{
  "num_hidden_layers": 11,
  "hidden_size": 128,
  "num_attention_heads": 2,
  "num_key_value_heads": 2,
  "head_dim": 64,
  "intermediate_size": 320,
  "vocab_size": 2048,
  "hidden_act": "swiglu",
  "norm": "layernorm",
  "norm_place": "pre",
  "norm_eps": 1e-05,
  "positions": "learned",
  "qk_norm": false,
  "attn_scale": 0.125,
  "bias": "all",
  "tie_word_embeddings": true,
  "parallel_block": false,
  "init": "trunc",
  "init_std_qkv": 0.0269,
  "init_std_o": 0.0269,
  "init_std_up": 0.0269,
  "init_std_down": 0.0269,
  "optimizer": "soap_variant",
  "learning_rate": 0.00574,
  "lr_mult_up": 1.29,
  "beta1": 0.95,
  "beta2": 0.95,
  "lr_head": 0.00673,
  "max_grad_norm": 1.0,
  "warmup_steps": 200,
  "schedule": "wsd",
  "decay_fraction": 0.707,
  "decay_shape": "linear",
  "final_lr_fraction": 0.0,
  "batch_tokens": [16384, 32768, 49152],
  "max_seq_len": 256,
  "doc_mask": true,
  "train_tokens": 148800000,
  "max_steps": 4725,
  "dataset": "wikipedia_en"
}
Each number is 200 + 30 x the weight over the matrix's rms, rounded and kept within 0 to 999. Layers, rows and columns count from 0.

# up: layer 3 MLP up, 320x128, rms 0.261, rows 131-148, columns 0-127
# down: layer 3 MLP down (transposed), 320x128, rms 0.191, rows 131-148, columns 0-127
# gate: layer 3 MLP gate, 320x128, rms 0.286, rows 132-149, columns 0-127
up131,194,172,144,182,260,217,220,194,212,200,223,152,169,245,241,223,254,130,185,160,270,230,140,200,216,217,215,191,156,81,208,195,170,227,209,224,212,218,192,176,223,199,177,209,215,168,149,198,163,220,184,219,225,269,200,189,208,200,210,234,239,253,160,237,177,186,245,273,295,184,172,227,158,202,187,229,189,167,255,221,235,248,208,193,199,189,169,210,197,193,184,200,168,191,168,243,235,178,152,222,196,238,212,206,196,191,254,181,198,169,193,187,134,201,210,186,221,264,181,196,245,247,204,155,238,193,211,202
down131,210,173,206,205,156,176,193,183,173,155,160,234,174,165,162,223,189,174,264,166,190,239,248,240,152,153,145,233,243,202,191,209,184,227,182,182,198,230,206,264,200,192,220,193,171,156,204,233,224,198,186,226,224,250,235,225,159,212,204,181,185,185,204,242,206,233,156,140,182,217,223,228,212,220,187,176,207,194,195,193,188,153,194,187,211,208,207,179,210,170,173,184,197,177,221,183,219,188,182,167,168,199,231,178,236,177,175,187,190,175,199,149,158,92,198,219,143,189,222,172,212,145,199,182,186,177,201,232
gate132,171,215,207,234,197,200,210,148,168,181,185,196,168,200,170,175,175,189,157,214,229,203,218,151,223,228,220,183,235,206,192,242,193,190,186,226,188,221,243,215,192,182,237,207,188,194,206,224,239,185,234,204,193,194,173,150,201,223,204,193,190,190,167,163,210,178,231,221,149,198,224,205,226,248,216,213,176,189,226,228,218,196,191,265,180,140,233,203,184,174,185,202,198,170,173,186,219,189,238,167,238,209,230,225,211,236,204,237,267,183,207,166,187,215,130,186,199,178,226,217,256,236,261,176,236,189,170,210
up132,239,182,207,228,220,187,185,199,249,170,193,204,212,220,238,150,197,211,156,210,178,235,208,158,186,183,220,233,197,210,194,206,184,159,207,159,194,175,181,246,230,192,185,212,194,209,222,251,158,209,149,152,226,232,249,213,210,199,246,259,210,202,233,152,194,209,161,219,237,193,193,206,210,156,226,205,184,189,177,159,272,208,186,204,189,233,173,233,226,193,237,203,220,215,227,165,201,214,232,174,204,178,183,184,218,226,248,194,147,195,199,184,134,184,227,147,230,223,185,181,143,222,158,197,186,216,202,216
down132,154,191,190,179,242,224,193,214,242,217,231,192,169,137,236,203,246,216,253,288,256,200,170,189,181,207,160,182,227,164,194,173,183,210,216,191,174,186,195,160,268,167,176,144,190,247,161,203,220,216,197,199,170,183,190,158,223,267,262,197,198,227,200,176,209,184,167,199,230,155,208,226,235,188,185,209,146,250,205,206,230,198,192,229,181,215,180,150,190,176,225,238,194,261,173,208,167,212,205,185,180,213,178,213,185,190,163,239,225,269,188,264,220,221,197,232,168,183,217,205,181,162,206,233,198,195,181,217
gate133,199,241,217,212,220,190,211,226,243,215,189,182,191,190,192,224,213,216,178,219,156,188,166,189,207,231,191,221,237,266,240,181,165,236,229,238,158,243,201,217,183,185,214,200,187,188,90,173,196,209,253,212,163,209,185,206,171,158,183,256,223,241,216,197,243,156,227,238,273,127,172,198,197,232,211,174,211,246,135,225,188,183,184,168,276,243,255,194,220,181,177,234,166,205,154,224,194,183,264,199,170,196,228,157,176,197,166,159,126,194,162,187,198,176,200,200,145,191,193,171,169,205,223,170,194,193,205,229
up133,216,180,188,186,204,231,197,200,153,265,185,164,234,211,182,155,227,198,258,184,197,208,248,222,171,214,192,182,231,194,211,226,210,196,196,259,221,199,183,214,235,224,189,148,180,221,198,203,204,247,215,219,189,160,160,177,201,200,225,174,227,164,186,148,234,181,176,265,121,230,123,200,194,237,234,195,188,190,198,240,225,155,197,162,233,211,189,177,209,194,192,184,239,209,211,233,200,234,212,205,189,215,199,171,173,189,176,268,250,199,188,198,165,218,195,224,202,174,172,254,234,209,159,211,235,188,192,205
down133,197,276,197,220,223,204,211,160,180,171,202,232,182,200,187,193,193,209,213,206,190,212,198,196,209,159,218,214,195,250,214,206,226,141,220,221,172,225,251,201,218,224,193,213,229,213,213,258,218,180,247,210,174,160,181,149,186,207,224,161,179,193,264,193,201,219,211,259,212,144,174,206,135,195,202,190,196,226,151,210,202,208,148,203,250,206,225,201,202,233,199,241,223,184,204,146,232,213,172,169,188,193,226,168,209,211,206,215,183,186,213,155,237,195,198,191,184,204,173,224,150,186,186,125,186,220,167,189
gate134,202,217,165,206,210,194,209,178,195,197,176,202,221,179,216,196,201,211,188,166,196,191,196,204,200,221,207,208,183,213,215,178,207,151,236,197,219,171,191,150,187,193,236,212,188,199,221,207,183,194,209,217,197,232,183,214,208,225,156,184,192,185,210,246,193,243,193,148,198,189,198,191,160,204,193,204,222,194,171,197,217,190,220,211,199,188,173,225,200,222,203,195,175,191,237,194,201,166,225,181,206,194,198,189,184,222,209,190,196,224,214,208,223,186,213,156,176,199,195,197,216,205,217,224,159,206,230,222
up134,213,189,195,221,178,211,220,218,174,190,237,231,219,173,187,175,243,191,198,219,190,212,177,155,227,226,216,204,155,189,154,162,186,166,231,206,187,177,182,198,148,214,203,206,204,208,169,191,216,212,168,165,216,248,200,196,196,198,169,239,230,167,219,161,202,216,146,178,185,214,179,186,177,187,200,182,177,190,207,222,216,210,151,208,210,176,188,217,190,209,193,159,221,191,231,222,194,172,187,159,212,207,191,205,223,190,185,211,208,216,238,191,254,220,202,199,188,199,199,243,199,257,239,221,157,209,171,196
down134,210,222,167,225,202,141,191,250,200,166,189,207,204,181,134,206,243,188,203,175,229,214,237,144,229,175,167,232,180,185,189,236,197,210,169,214,211,182,217,174,191,192,197,227,239,185,206,233,173,226,141,199,260,108,159,223,183,223,172,236,212,206,211,189,167,215,186,199,212,191,165,194,172,185,234,261,180,241,209,223,224,215,193,185,201,222,220,226,212,213,248,217,171,225,205,200,179,205,222,193,229,187,190,213,233,197,186,216,253,253,174,199,254,235,184,199,186,184,225,244,203,232,198,218,186,179,193,188
gate135,146,180,240,225,198,221,158,224,213,180,170,190,194,253,215,150,238,257,216,209,203,237,205,193,202,203,179,181,207,202,205,207,168,213,138,179,239,163,249,199,137,215,205,160,225,223,214,235,165,186,221,173,239,200,215,198,201,200,157,190,191,196,163,204,186,158,165,235,274,178,193,178,210,224,172,182,199,140,202,230,208,226,241,186,199,199,165,201,241,252,110,219,210,184,193,199,149,288,191,271,213,143,167,116,211,209,163,148,129,203,181,192,241,195,241,197,199,173,189,208,161,244,191,203,145,225,183,163
up135,245,181,202,191,254,208,165,270,191,178,169,209,197,198,234,163,145,197,198,154,240,214,207,206,232,197,177,188,210,139,157,185,202,150,229,146,145,197,202,130,183,206,170,177,207,205,196,191,206,217,165,200,170,129,215,191,212,194,262,194,193,192,225,175,150,186,185,240,190,173,197,200,221,127,233,216,184,216,260,247,158,181,186,195,279,239,212,138,148,195,214,223,266,241,192,178,192,210,166,209,241,227,164,134,267,189,229,189,231,246,183,224,253,262,155,196,180,160,196,169,181,189,206,208,218,227,221,231
down135,175,210,217,196,215,233,166,213,154,146,188,238,229,252,195,175,261,249,199,210,228,130,166,208,211,197,215,146,217,210,221,242,222,194,144,219,189,179,249,213,219,200,176,200,256,218,217,179,197,185,218,225,183,202,246,203,196,160,172,239,173,194,208,212,183,203,198,208,210,214,244,173,179,240,191,189,197,167,181,205,170,192,220,224,208,191,167,234,181,130,132,189,103,158,194,157,183,226,242,244,179,222,176,200,161,204,251,144,148,254,168,207,199,184,239,186,209,180,162,209,206,207,218,187,217,186,207,196
gate136,164,131,172,230,251,224,156,200,182,121,191,202,210,174,253,202,150,208,194,185,182,213,222,261,182,199,244,215,237,175,184,129,159,200,256,281,229,195,238,193,184,131,199,238,215,168,230,207,256,140,219,262,144,256,175,191,190,201,177,240,199,232,223,224,245,170,211,218,231,244,204,220,186,171,211,187,205,190,196,207,181,183,155,208,182,222,219,187,200,302,130,192,175,220,182,157,189,204,215,223,174,167,136,207,164,214,194,255,249,200,198,207,177,239,225,168,135,155,192,191,217,189,196,211,197,139,189,189
up136,149,184,224,213,185,185,159,175,172,199,214,219,153,212,177,214,194,215,143,214,199,203,151,177,204,195,191,248,219,196,212,217,187,239,230,156,235,205,213,179,227,236,179,197,233,256,230,260,172,197,238,211,170,192,133,202,242,176,299,189,189,220,230,129,199,172,165,185,149,155,256,231,175,176,196,233,179,185,159,222,219,139,228,190,214,194,152,213,177,229,222,205,177,243,226,175,190,174,222,211,149,129,189,155,163,198,195,146,229,211,198,211,243,253,224,196,163,221,203,253,170,189,212,231,237,179,256,130
down136,225,175,223,179,204,145,190,213,139,211,178,206,140,162,218,242,151,177,203,256,309,165,192,238,251,171,208,195,157,170,195,216,184,206,183,222,177,167,225,254,231,201,139,185,239,241,202,204,280,172,218,177,168,190,181,199,182,186,212,161,206,238,156,207,188,218,218,182,197,257,190,202,222,172,179,225,207,305,205,243,229,212,192,223,227,156,190,188,195,218,209,227,198,184,236,229,155,166,191,179,163,221,238,150,235,194,189,227,109,241,190,183,234,215,183,222,212,180,231,267,213,177,181,258,177,217,239,202
gate137,143,168,241,188,249,225,209,212,179,227,182,186,207,244,241,245,137,207,165,196,211,204,248,205,193,185,181,241,156,184,218,218,159,214,163,228,237,231,222,196,202,211,114,212,204,231,211,166,236,201,248,200,198,158,160,169,213,152,210,202,141,191,223,206,186,195,205,223,222,223,222,243,147,270,198,195,190,172,197,236,162,150,248,172,211,160,179,193,200,235,171,160,201,218,175,195,197,224,216,241,229,177,210,213,185,261,197,188,198,200,254,196,178,246,177,214,174,249,212,207,166,189,172,199,163,250,179,199
up137,188,174,238,218,249,192,192,183,190,178,205,214,223,193,238,211,215,203,186,128,195,225,203,224,193,206,175,194,178,189,245,183,109,181,161,213,167,226,186,218,162,180,141,185,203,198,231,161,162,181,216,157,223,170,241,192,210,173,222,200,213,202,206,198,138,216,208,157,232,173,249,208,170,253,201,208,180,185,172,208,168,198,228,124,192,220,224,268,198,242,228,202,186,230,174,201,189,197,190,189,205,253,242,224,173,212,218,211,242,173,134,215,216,208,241,220,205,242,181,200,233,156,207,175,208,237,221,186
down137,198,214,178,148,160,261,226,206,199,189,183,160,180,212,182,212,221,161,189,212,144,146,199,173,179,160,240,190,215,227,160,184,211,199,169,194,223,217,160,173,220,201,254,166,201,240,199,247,235,211,187,239,152,190,203,240,170,227,209,142,188,231,251,253,226,221,177,249,215,236,179,175,207,141,161,145,269,156,195,247,223,170,221,194,188,263,172,163,208,245,184,174,180,192,245,171,170,150,161,212,228,212,165,184,210,193,177,163,192,166,165,229,207,159,214,205,231,251,182,193,192,196,167,244,195,192,206,199
gate138,189,169,234,170,236,168,242,128,183,194,159,249,203,223,166,178,211,202,217,213,188,195,168,169,214,215,219,228,235,186,153,174,205,174,217,214,239,187,207,172,213,203,221,282,201,193,159,245,184,188,220,208,233,252,245,185,212,242,210,227,212,190,188,153,269,162,202,237,219,226,187,200,243,190,172,225,185,185,215,206,222,236,201,216,161,183,147,205,150,257,235,200,187,192,160,197,230,222,179,237,217,186,163,192,222,207,187,163,214,147,216,228,190,178,172,198,183,250,246,185,146,196,152,212,208,202,166,161
up138,170,183,213,237,247,241,168,154,167,164,215,215,168,140,196,179,258,176,290,198,175,223,200,248,176,197,147,179,189,163,161,196,209,242,217,179,217,150,273,213,210,178,167,179,174,216,210,238,249,204,252,220,217,210,180,275,171,187,207,117,203,215,219,220,222,178,238,142,196,188,208,242,142,160,163,195,233,180,199,178,197,147,164,211,214,228,164,213,176,126,181,245,210,233,217,170,173,201,234,190,178,169,221,218,189,184,270,162,151,250,141,203,204,151,223,133,178,194,216,186,224,201,189,247,175,215,180,192
down138,213,177,183,204,235,210,251,186,205,245,198,255,231,134,201,238,197,197,175,222,231,183,184,230,277,221,190,157,184,223,188,201,197,240,159,233,194,214,163,230,198,188,182,244,204,272,175,229,193,149,182,211,175,194,171,219,254,249,208,230,164,171,184,176,167,241,221,146,173,186,277,182,143,249,162,198,213,167,211,201,156,232,194,208,207,208,190,246,211,194,207,182,216,153,240,159,222,209,208,180,230,155,209,226,205,225,175,176,138,223,166,188,237,198,192,211,209,150,192,140,204,155,234,204,283,184,201,232
gate139,207,180,200,180,214,157,221,177,156,183,189,191,181,190,232,226,214,116,213,230,242,151,227,256,249,182,171,173,252,206,219,205,206,175,201,124,182,197,179,215,197,211,204,204,170,184,196,222,188,239,256,257,181,238,245,166,223,174,213,207,149,214,216,191,238,192,204,206,175,197,171,199,204,210,189,216,212,234,177,190,211,179,172,137,206,209,183,188,186,253,189,197,187,254,213,236,209,191,178,224,156,202,219,156,182,165,191,243,195,171,220,164,175,220,181,160,220,142,207,179,256,181,219,283,198,199,192,177
up139,222,238,212,155,211,184,191,207,163,225,203,151,191,169,226,157,176,146,145,202,262,177,178,196,215,197,161,157,254,172,218,265,192,208,188,167,230,174,240,235,219,164,206,162,217,224,223,223,186,218,197,176,202,182,228,186,198,187,167,147,229,279,167,231,193,166,189,238,196,196,244,221,195,199,260,233,164,246,214,225,226,219,218,157,245,220,205,147,192,222,196,186,212,173,207,204,253,237,152,248,186,206,165,196,226,123,183,222,178,156,176,155,233,223,175,185,239,194,217,211,196,239,164,258,201,185,233,192
down139,183,196,204,233,153,232,235,207,198,178,199,171,202,218,149,133,215,213,192,188,173,252,158,193,164,163,188,194,231,169,190,202,204,219,204,149,214,214,210,253,154,227,185,155,218,224,165,218,192,176,211,213,234,197,199,149,167,221,180,200,147,156,170,220,124,167,212,144,216,268,198,171,191,164,179,202,210,136,190,220,245,180,185,173,183,193,186,242,220,172,222,187,188,157,189,163,206,203,203,221,238,180,162,193,185,194,184,165,223,230,172,229,118,230,155,236,211,145,191,129,230,193,190,187,205,195,179,208
gate140,195,134,236,151,220,193,220,194,210,262,162,225,195,212,195,289,220,143,203,177,134,191,274,226,149,223,160,177,184,186,191,215,167,222,188,245,192,192,218,134,217,131,204,168,221,155,221,217,206,177,204,256,169,205,238,114,169,213,210,179,224,210,197,229,218,194,274,186,169,228,170,216,198,145,226,197,146,181,201,222,182,190,191,158,179,197,194,171,224,208,176,219,204,243,217,176,216,169,184,168,226,174,153,236,171,186,175,202,219,239,179,178,180,192,246,152,210,187,198,232,212,220,231,155,251,154,200,210
up140,201,220,158,149,192,270,173,260,146,181,179,153,200,218,211,200,298,173,245,184,198,199,207,161,166,210,196,211,223,175,191,177,131,186,196,201,174,157,200,150,221,239,183,169,199,170,190,226,214,167,192,244,207,199,230,183,180,251,186,200,218,170,179,175,210,201,236,202,178,277,178,103,197,251,161,161,254,239,140,257,161,251,126,149,154,238,226,198,248,204,176,255,220,191,216,159,199,165,238,226,196,210,188,230,138,213,196,236,191,215,206,201,203,204,270,168,147,192,181,219,320,116,204,233,236,179,185,160
down140,176,178,167,170,189,185,176,179,208,227,193,196,152,259,215,149,207,194,242,178,220,180,291,141,271,184,210,259,232,195,220,137,153,232,216,187,215,228,163,176,126,232,172,263,175,196,194,141,191,212,147,189,216,172,156,149,216,204,185,204,247,210,187,189,212,206,217,204,217,167,222,180,226,180,180,193,196,196,153,215,214,212,271,205,240,213,219,217,220,173,194,227,245,145,230,244,185,229,176,245,231,222,204,229,192,202,223,215,202,206,217,156,200,277,235,201,240,252,182,167,200,207,218,213,183,169,267,229
gate141,233,141,188,201,207,215,196,182,191,163,180,248,166,256,215,216,263,248,210,188,200,187,193,171,168,201,158,211,186,189,164,238,205,194,172,177,195,260,218,193,172,245,265,240,172,234,210,224,214,200,193,253,209,161,215,181,149,205,215,192,189,153,199,211,185,185,183,216,216,167,180,190,139,221,205,225,183,168,162,208,236,190,163,182,132,156,198,209,275,237,234,220,205,206,231,219,181,140,177,257,197,156,192,193,196,140,213,195,178,160,224,223,248,235,126,232,210,186,180,210,264,225,235,229,227,220,165,85
up141,212,197,216,167,238,78,143,189,232,203,128,201,287,196,261,156,186,203,185,164,237,237,205,170,148,209,231,226,184,150,124,191,152,156,199,166,211,240,183,211,192,233,179,199,176,191,242,167,210,208,232,245,132,190,213,183,179,207,175,198,133,183,170,197,132,209,187,218,180,152,185,172,211,179,175,200,173,187,189,254,220,230,219,182,129,220,228,214,248,218,231,261,210,195,230,244,194,217,148,210,176,263,187,152,212,185,245,196,203,208,190,192,203,229,173,267,196,186,164,234,220,188,141,202,203,265,188,208
down141,207,218,168,185,220,193,171,221,193,203,199,159,248,240,244,152,202,223,211,224,201,184,204,188,164,156,251,193,205,200,253,162,193,250,210,213,192,185,198,164,210,207,230,168,199,206,196,151,230,211,195,227,255,199,200,172,238,209,221,256,226,247,214,199,150,207,202,213,186,202,234,156,187,235,225,217,225,222,233,185,156,166,168,175,267,191,238,208,212,163,193,161,142,196,177,224,126,204,206,198,157,202,217,260,235,247,201,226,225,224,201,180,186,211,135,190,222,207,149,218,230,164,163,191,150,230,196,265
gate142,174,194,191,159,229,188,225,189,203,231,226,201,248,166,230,231,178,152,216,161,140,162,174,182,211,229,144,185,140,159,126,225,232,229,198,175,179,190,231,222,205,218,184,229,216,215,160,140,214,218,222,221,253,237,165,145,175,192,222,214,205,191,218,213,185,187,190,205,230,233,209,217,197,217,228,199,211,205,200,249,211,181,149,208,215,194,261,235,172,203,210,205,232,209,238,197,189,227,174,236,217,226,205,242,219,245,189,203,238,192,181,194,203,250,218,161,178,232,215,198,170,244,212,210,182,172,184,138
up142,215,179,205,219,181,152,193,194,196,178,203,194,198,189,209,200,204,230,218,186,190,198,183,184,161,170,153,201,165,235,191,160,201,181,177,240,213,257,222,149,212,186,196,165,205,191,203,238,178,179,155,142,283,184,190,174,262,203,199,209,200,190,161,122,215,251,179,171,225,235,200,217,163,254,196,195,185,178,190,159,162,215,216,174,172,231,181,179,217,231,246,257,221,197,163,221,203,212,214,241,148,149,165,227,191,227,189,209,192,216,194,142,223,213,189,165,251,217,206,219,184,197,204,250,184,223,177,197
down142,279,173,178,177,224,208,187,189,221,188,214,198,218,225,187,206,244,167,224,168,230,209,231,194,216,185,207,200,234,201,171,188,228,163,199,209,183,227,165,167,173,187,190,189,188,173,206,194,200,205,150,233,153,221,197,246,196,219,221,217,228,228,177,207,177,207,173,202,189,238,157,142,155,167,178,224,204,219,186,154,240,208,207,179,212,222,162,233,263,215,192,154,193,243,224,216,168,170,160,162,240,182,147,166,155,167,176,218,259,221,224,164,207,205,181,195,193,199,140,203,218,162,182,239,183,232,196,220
gate143,119,199,218,189,223,203,157,166,179,188,178,242,198,173,195,174,177,239,219,164,227,269,220,195,231,189,195,233,203,196,213,296,133,197,225,160,205,245,184,218,170,190,190,185,177,219,166,192,117,188,195,213,135,198,206,173,224,196,206,212,220,180,234,229,266,182,246,230,236,166,187,178,204,160,256,238,222,180,182,157,206,248,231,212,161,193,242,247,185,222,221,193,223,201,144,157,212,160,185,168,228,165,186,225,152,175,212,180,222,233,216,179,206,198,172,175,171,260,258,220,202,250,224,167,235,226,213,205
up143,175,204,177,165,202,194,181,185,219,155,236,182,159,250,152,208,244,211,242,165,228,223,150,222,215,178,172,241,190,190,180,254,187,220,144,156,140,190,190,240,159,139,198,219,238,179,213,223,180,188,188,207,151,213,212,173,163,197,181,248,209,207,218,173,246,163,215,165,173,191,211,201,156,162,186,178,258,185,179,204,165,221,143,152,194,207,181,244,213,187,218,225,208,170,233,229,178,226,167,274,217,195,196,233,206,206,206,208,253,201,216,196,275,146,179,207,164,223,245,147,208,211,230,240,195,176,204,156
down143,200,194,174,174,167,277,264,186,196,209,149,231,215,188,208,146,171,241,223,205,263,176,237,191,164,208,210,233,198,195,221,207,156,219,263,192,278,239,174,235,278,227,232,165,197,184,210,257,234,235,188,176,175,189,193,165,237,178,195,227,216,206,275,221,186,161,220,221,217,238,249,146,204,163,229,175,188,205,220,202,223,161,194,204,249,245,159,213,201,211,185,210,213,139,185,197,155,180,206,199,202,215,257,190,270,234,201,169,158,193,265,241,229,202,198,180,191,201,219,163,167,210,213,199,181,161,190,173
gate144,217,126,186,210,232,222,190,204,202,231,200,225,196,181,170,163,143,200,253,181,193,229,234,156,206,189,199,175,244,209,209,196,221,204,143,151,182,204,266,205,214,185,208,169,174,235,207,181,236,272,211,252,146,240,175,179,187,205,219,226,204,178,141,183,211,232,227,207,178,200,163,227,228,259,231,200,181,170,251,197,180,181,241,183,231,156,230,243,190,190,169,176,217,231,246,275,199,170,191,158,184,212,237,192,190,179,187,184,210,196,222,222,194,206,192,181,212,169,177,222,196,143,198,218,171,167,206,177
up144,186,228,159,161,261,230,223,232,195,182,199,255,212,128,203,164,205,193,249,189,143,196,177,218,199,221,227,193,221,205,168,168,204,232,163,179,198,203,222,203,229,246,141,187,179,132,203,219,201,186,222,217,165,202,191,201,245,254,144,218,140,218,158,148,209,233,209,140,213,221,219,260,183,145,123,131,195,239,186,216,177,161,210,178,204,157,177,178,142,151,149,141,220,234,248,169,221,142,227,157,199,218,225,196,182,212,184,157,172,216,203,218,215,209,251,128,237,217,255,203,191,155,268,182,177,264,134,186
down144,225,153,185,219,126,189,175,200,244,219,181,162,218,187,199,166,157,157,208,209,220,204,209,219,235,195,158,200,202,189,188,196,230,223,255,237,239,154,202,187,181,188,219,190,234,194,276,225,277,188,185,155,220,172,254,207,174,224,227,196,204,187,197,209,258,172,212,203,215,175,213,168,211,237,250,216,201,141,200,157,200,209,216,164,238,206,145,228,221,264,183,191,146,170,239,218,164,225,187,249,171,261,178,188,269,182,197,195,188,170,196,219,212,158,231,206,181,197,172,172,201,252,214,186,218,236,226,213
gate145,129,211,225,208,269,213,224,173,243,252,209,188,178,183,159,220,159,168,190,139,236,227,173,209,194,190,170,230,204,200,229,173,183,141,203,223,201,152,249,156,233,127,201,231,233,151,180,203,193,202,209,189,230,203,194,214,140,174,261,187,221,192,227,200,189,212,264,174,180,226,143,201,250,235,207,237,187,215,210,175,181,217,262,217,225,243,201,222,160,185,187,180,231,192,156,171,232,147,209,271,172,223,169,112,165,180,188,171,224,183,155,201,200,195,212,194,202,261,177,212,257,296,229,250,253,229,157,151
up145,208,243,187,205,202,209,171,190,193,216,184,223,209,206,197,184,208,215,178,172,204,227,174,171,212,249,175,175,195,188,184,213,201,183,182,168,219,212,200,195,167,186,160,213,235,205,205,227,200,238,201,205,191,198,240,208,260,187,204,248,181,196,196,219,213,148,219,235,180,211,187,240,147,212,205,209,178,167,252,189,233,187,211,257,214,144,270,215,211,253,249,187,191,177,173,150,226,206,164,193,167,206,142,203,246,269,215,196,183,188,255,135,183,225,230,229,171,212,220,125,133,179,167,189,216,206,209,172
down145,227,204,241,214,281,254,201,230,151,224,165,172,197,202,218,193,227,124,250,146,222,238,244,194,178,193,178,183,153,244,227,203,230,233,213,201,250,186,198,166,195,223,247,116,157,216,197,205,192,156,257,192,242,229,232,204,223,269,222,227,206,185,247,238,179,227,222,201,223,182,267,203,251,186,193,232,225,187,167,221,187,222,214,220,208,201,218,216,182,133,155,221,197,239,189,198,227,227,167,190,153,216,246,196,189,222,246,157,154,224,206,179,171,152,215,199,186,185,140,168,189,230,259,201,183,229,170,135
gate146,279,221,218,210,207,184,194,211,184,209,176,115,192,177,218,206,222,185,198,248,225,205,169,185,212,219,217,176,238,168,229,209,244,184,207,215,191,176,217,220,203,147,154,206,179,210,178,201,203,225,196,215,185,169,200,237,186,206,236,216,200,206,217,216,176,172,215,174,196,153,256,257,187,175,198,145,183,156,215,190,233,215,200,198,202,186,190,179,237,224,161,198,210,147,234,217,185,201,196,189,168,231,207,257,192,195,192,139,190,211,294,182,160,237,188,166,200,181,207,226,188,243,213,211,216,199,195,212
up146,186,202,212,212,192,213,145,179,241,258,231,212,175,186,242,188,208,242,197,229,188,193,223,150,194,185,143,171,219,183,160,161,196,206,225,252,188,201,193,209,223,176,195,216,235,222,186,227,188,224,220,201,209,197,194,240,190,214,211,254,142,241,171,165,219,216,141,187,160,223,238,194,180,203,234,238,232,242,168,184,196,215,191,193,232,198,156,199,181,241,158,274,156,161,194,196,204,213,185,181,193,215,206,196,188,170,179,213,210,247,230,205,207,218,243,194,183,214,186,186,163,181,205,211,202,194,180,186
down146,187,196,182,179,160,220,228,198,183,191,214,180,165,236,223,205,210,170,183,191,144,179,195,263,159,173,174,188,175,201,186,187,170,240,170,247,170,260,202,232,254,226,239,203,207,184,210,204,242,140,218,165,157,193,194,209,164,181,202,156,218,133,202,199,210,195,203,185,156,131,226,211,206,242,172,175,220,160,193,152,208,170,163,194,156,160,248,218,236,180,182,212,225,212,175,241,172,246,191,217,226,227,159,205,229,235,191,215,219,196,168,190,161,190,200,175,200,190,228,271,230,211,157,176,196,173,210,242
gate147,165,201,212,215,177,216,210,156,206,145,192,192,170,208,217,168,243,154,209,209,183,235,171,250,215,185,229,170,188,160,144,238,207,159,198,217,210,205,262,198,165,223,190,210,210,161,230,163,187,275,222,179,147,206,208,217,188,254,225,193,241,201,161,155,212,261,173,214,228,208,179,184,209,197,221,179,227,173,247,210,228,229,160,204,213,192,164,162,141,229,219,186,159,177,221,206,177,163,151,207,256,145,174,168,247,241,197,188,198,195,177,174,252,213,202,178,153,153,189,178,147,188,259,188,191,210,195,193
up147,200,143,202,204,166,223,195,215,227,239,176,206,218,197,204,184,203,240,152,181,194,226,221,198,222,185,246,186,201,227,160,206,183,140,167,164,188,166,232,237,201,205,196,221,255,206,211,259,169,231,248,222,163,192,198,185,208,215,227,194,163,174,167,217,178,209,241,244,203,199,203,234,168,184,201,158,220,172,240,190,277,196,118,173,195,205,247,197,158,165,171,210,184,247,220,192,224,233,235,184,198,191,194,205,194,239,171,174,233,205,145,199,191,235,207,196,181,198,250,190,188,206,222,195,248,199,190,205
down147,206,241,229,231,153,231,202,245,237,205,225,180,188,195,241,143,220,207,201,203,161,206,190,210,169,163,169,221,230,207,205,224,173,234,193,285,194,140,227,154,177,199,181,186,178,238,221,270,206,264,190,184,226,195,143,194,246,198,243,202,165,198,180,216,268,160,227,188,229,167,155,173,229,165,215,193,241,196,222,156,165,185,152,235,223,200,236,233,206,196,182,229,237,225,192,182,250,208,191,167,204,204,202,189,191,175,150,211,206,211,267,208,188,178,265,199,196,167,231,263,167,206,175,196,250,235,227,150
gate148,212,132,201,201,197,157,186,149,216,206,208,188,165,134,217,206,223,208,210,204,224,175,225,205,236,187,176,143,238,176,202,174,167,170,269,241,179,187,196,187,189,153,229,194,210,197,228,234,224,218,183,208,207,226,222,190,177,168,213,192,205,189,168,169,209,222,170,233,118,164,192,214,245,223,222,202,178,184,212,227,242,221,188,189,207,177,178,202,216,157,181,261,211,185,231,179,223,216,216,164,201,206,205,188,216,205,227,182,202,180,169,236,207,180,194,220,246,170,248,200,181,229,205,235,167,229,136,195
up148,196,239,210,175,256,197,174,234,156,170,231,248,179,263,175,205,167,160,165,182,189,241,227,212,220,241,165,195,211,232,263,226,205,235,193,195,222,236,174,194,201,128,243,157,185,237,191,173,176,183,200,134,198,180,160,176,203,219,230,200,158,182,219,220,188,203,204,217,199,181,244,257,180,184,167,196,211,171,195,209,208,170,216,216,183,148,212,232,226,249,221,195,221,240,172,223,202,203,170,196,210,262,230,154,205,221,148,198,175,191,188,251,151,187,215,192,226,168,164,236,156,182,225,174,266,194,199,214
down148,148,217,189,195,211,148,203,191,179,200,184,189,236,281,190,223,199,150,191,160,191,259,192,209,189,195,232,165,203,211,156,203,209,208,170,185,205,235,228,175,170,182,239,237,215,204,132,212,167,210,171,202,191,217,177,234,196,186,250,221,222,147,193,191,175,156,157,250,207,156,204,164,217,186,188,190,182,218,149,232,201,230,152,205,208,230,217,202,253,162,130,222,173,153,226,158,201,167,223,167,215,149,226,172,167,217,187,139,194,168,179,228,131,177,225,195,152,243,217,222,162,221,177,170,179,166,219,167
gate149,234,165,226,203,201,197,147,229,177,230,159,202,247,137,196,215,272,197,203,180,190,235,297,254,211,199,224,149,197,157,190,218,171,178,242,187,217,178,241,162,186,198,217,209,94,200,203,232,173,242,203,188,220,219,244,193,194,201,204,193,207,208,236,158,198,192,228,188,200,146,204,178,241,174,193,208,194,225,204,154,173,199,238,194,175,232,181,209,170,247,191,220,200,194,217,165,150,202,222,208,193,183,195,228,181,172,215,191,172,145,177,188,167,233,184,162,183,181,238,239,213,211,207,139,176,208,201,190